Weights of a small transformer language model.
Architecture: RMSNorm before each block, normalized queries and keys, capped logits.
Each number is 500 + 50 x the weight over its row's rms, rounded and kept within 0 to 999. Layers, rows and columns count from 0. Numbers have three digits each. The size before them is the row's rms in percent of the matrix's.

# down: layer 5 MLP down (transposed), 640x160, rms 0.168, rows 316-324, columns 0-159
# up: layer 5 MLP up, 640x160, rms 0.161, rows 317-324, columns 0-159
down316 098:304496440456543488561540490430500526525459445502549521389553457501426422532561411453445502480497493465450579538466442489512448501498524460405529463522562507416422470437499551419471572588529485566482530517441447521482524508528478519514524540504470442412368481475517432537452460469489456453412552465505424511542563511512435405486498539501518535426541492410452609484506536507505527515496511518477512469429524436567482520520561438581451469481531434458511378536420498454503515520425502
up317 099:438417543463482555562515406573433488562448444505444480527505513497388566508626522510520528417464547505509481456492498568581471513555451448479549502539449455477503446425515539558533456570453357462578467401545430523537513495449558460489461499514502645488514552520520562456448535497470447668500493402507462529572435535441509588535483534458526538564552489509485435506489474504485601476526443469513465486514492581508493557483515554492462424455463432469416453519514552504476414503490520
down317 106:563477478416538505507495456530442505562454391516537523535501553521441411543482509619517486369523385441518499531476445479499590503544537478442501379487485521476485544481455553567541499515427387470489488547493525429506403520482525467452497524498510503497512511397482526541506594524570520475482444560563429509511496503455322550522487481489506670502527525513498456484467505460584563500515580415508508528498474542459478542540466445532436404527470489461529478518425576484583511481486577
up318 118:455540536516539568534414446527505486506573458491637490503511528451433541523532338487500474496510446525506591452455509464532467499547465467478513538487527545478548459473474554476522552573619543483404438520470416592550491486466541388521555491525574556553580473446506465493464583514417479471485573516496547535546511483382430497571438482471441508514507496453464431510523441550529598568526457463586502482480530489512582483511450474478509507565581429542536557428491564553377504464504414
down318 111:467532467499517558502432537520508553428397534447553413563485488452456478502542570460480505516451456511601494496497487532575494403526530454423559502460571506470562495555520544526533540448495552408504568452511538463515574576523481564551572573522558498509415452566433453435451490479459490421484515512439536437551492510455551506400562520558560547455530442432457500515615530437539485495452537385516478462507474407419545459378477417511563424551525538485494515601563506416509516542546443
up319 118:459422463534476574501410608459511567453428536524481448454460464508547547585507509518509562521437490536561470494436590476533508498511433484467419485583511540567391556418533493546559442441536565443585488457522490594400479438535541538555568523518520476478492503528529508587546498488473544466476542407409531531451588628502522534517539575422449551498502409558527484559533536472535537500382484507490420560489571433521490453459494524522556450527527511549433538430479464588504542454545472
down319 118:443461557421524477486450463412556471395480474455497498550607384582593493477568458428473531496645479529527497453481550533480584523592534499439516475476477620517508552546516476469526465493517464545450426527461521584536480452472544530463473385583440515531552613522467426527506473538454494531468513564569507483429601458478474466455480486471561456521472511454531503436494536417586518464440532395444541424547561478513426550454467469480536491475487477518404420500510440488534505478551465
up320 091:455509463503463513544458510452505482496544546442431509528580496526356463480507495573497427478588446448512517484498573530608477504561456369493525492577499507594499600573541553432540472541405527465418451446528517470450561508512503530420587495478601479518554482524509608591489456490493454523558487507418471526633513469504482490496436450540530544574421538566479419508478447474419458440490474490480505517462438443474514478523580602410517509552510468536509475445571512471416551449544474
down320 088:480553521522539556434434564486444512557461511494493588578450489532481521545455423490440575529482509492519488427424481522391444507544485487508467571526452529495509443530485409541555553574501458508448460503503544495513417594473542440532571578368503507527534513537502500462455525422578517444535573523556464490542526486480514496378442366517561516536562524538399577561537595445531515500438581508517430460581488511497520462414507409501555480534563352488441515537521499569467525481478506
up321 038:451553448494484547506459504482570531483423588516498606518418507589462490502506384558521528619462545513504564426425479437507524469558445553496452540485484538565502470429594501571489523524487542461552492518484450431492567471541501425574405528480530446439482479556466479561515423500494560499484563430459524521540457493516475504478538437550511533484512412460469452536496544499496429453489576591639537559543537488545576503471542575459529439493320512576539527467471553513414482498499581
down321 035:473540524462578557575505586451533553505379449428492458498504486515545436433545534477517501461568512591505556550547447521476567474546511525504499427377574467433526454484446511562510506506421473463509550508469539466410536494438542428523550559512386553399475519522420500494451590549465465507466482499495507482459487491498454538452516510496466510493471490408431584495461536518523527480439467508560462530480475600571522466354497494475351477585528465577506426481489489437541505474377411
up322 097:476552593473400534508518436394534456447599531426498532477536473530607508526454447477438474481510415511462444546460502365545472515509471508500494485592516447590579485548520497530469504526550435429507457445462431499588482492465442500519512530600526486516530463503492585618489442481476525526526436452538505493471451541488585437507446440524509550538506407485553453558555521532648521433561545474560477445568511563580566488506514491411550507532425497472456598497473517451574414481519500
down322 089:473466492440569592469556535439504456516515562530485505537448508455504547492460438498412473518557506488484427553562462509464470584466469482525570505430485421627511434580482524548511462513534559567488618609607439581497566604433489555445474552490495530509533547374543457504481449481520546563494460519517518355481486586464527465450572550430477440544530419547588513571527523491492402466479502485500541551398404504519496455457473462531480484545519496545611523484520506494482521486548507
up323 112:477536442498479523529510482501498520518472482549551470502521462470488464567418408388495490526522554537529479565441519417590451508538426522485439603574545485492400478419485521544592506456466528485528417443578458588480459431475522447556483487446554544502441583514509424641471477521459465541415498429601497515554488495479514471520431556377572495532478567547527572472451654421482549539531546464511427556474442523500494416538564496532573476535458489497549474535528500440497488485506422
down323 107:474540525487597491510467419503543391458519466459553568518522496419486543553494495468543421440488504478514521543444568525529448593531485474419478368498487473501612522440557452414516431502562525530509528517527556538548553430594465575426503576440439520559534563501500460453570499546539478454530551428526445496571511467534501447587538516465503458544441458466466574462502484521633424495493454487505481513513510565489565554506547524595473470559437572568450456543572471459599628483483532
up324 094:441408506517535493516532586451504460524558508529450471529489430567502509507370464465499607550505578468552511486454476464449558402520592493560452545566517441610517505466495506483519488525533505482567552559483539496578489479500491523535578566400565539475456432502362486426543460544502444427489561435428477516549429556530485529450461555431424500443477517420465498429476489553510525493495522504527557449551611533567438476458573641495578471502519484586517496520566559422472460545506494
down324 089:501429556557575546428544471504506459530481448472440452526446491562428502507503532470442584494577550487511494519477401437517496440522484425540494514518558533487550484448483445509509422517480421473450509499529482449557484478570446628451472469440495540512488488517605570487589507488427533474534507532594485362451545490489553589419508488540501484507570537511556480458467565561541482538576512587467443507697565484478463519488487456467425658508509546488522576451437517529462477498512455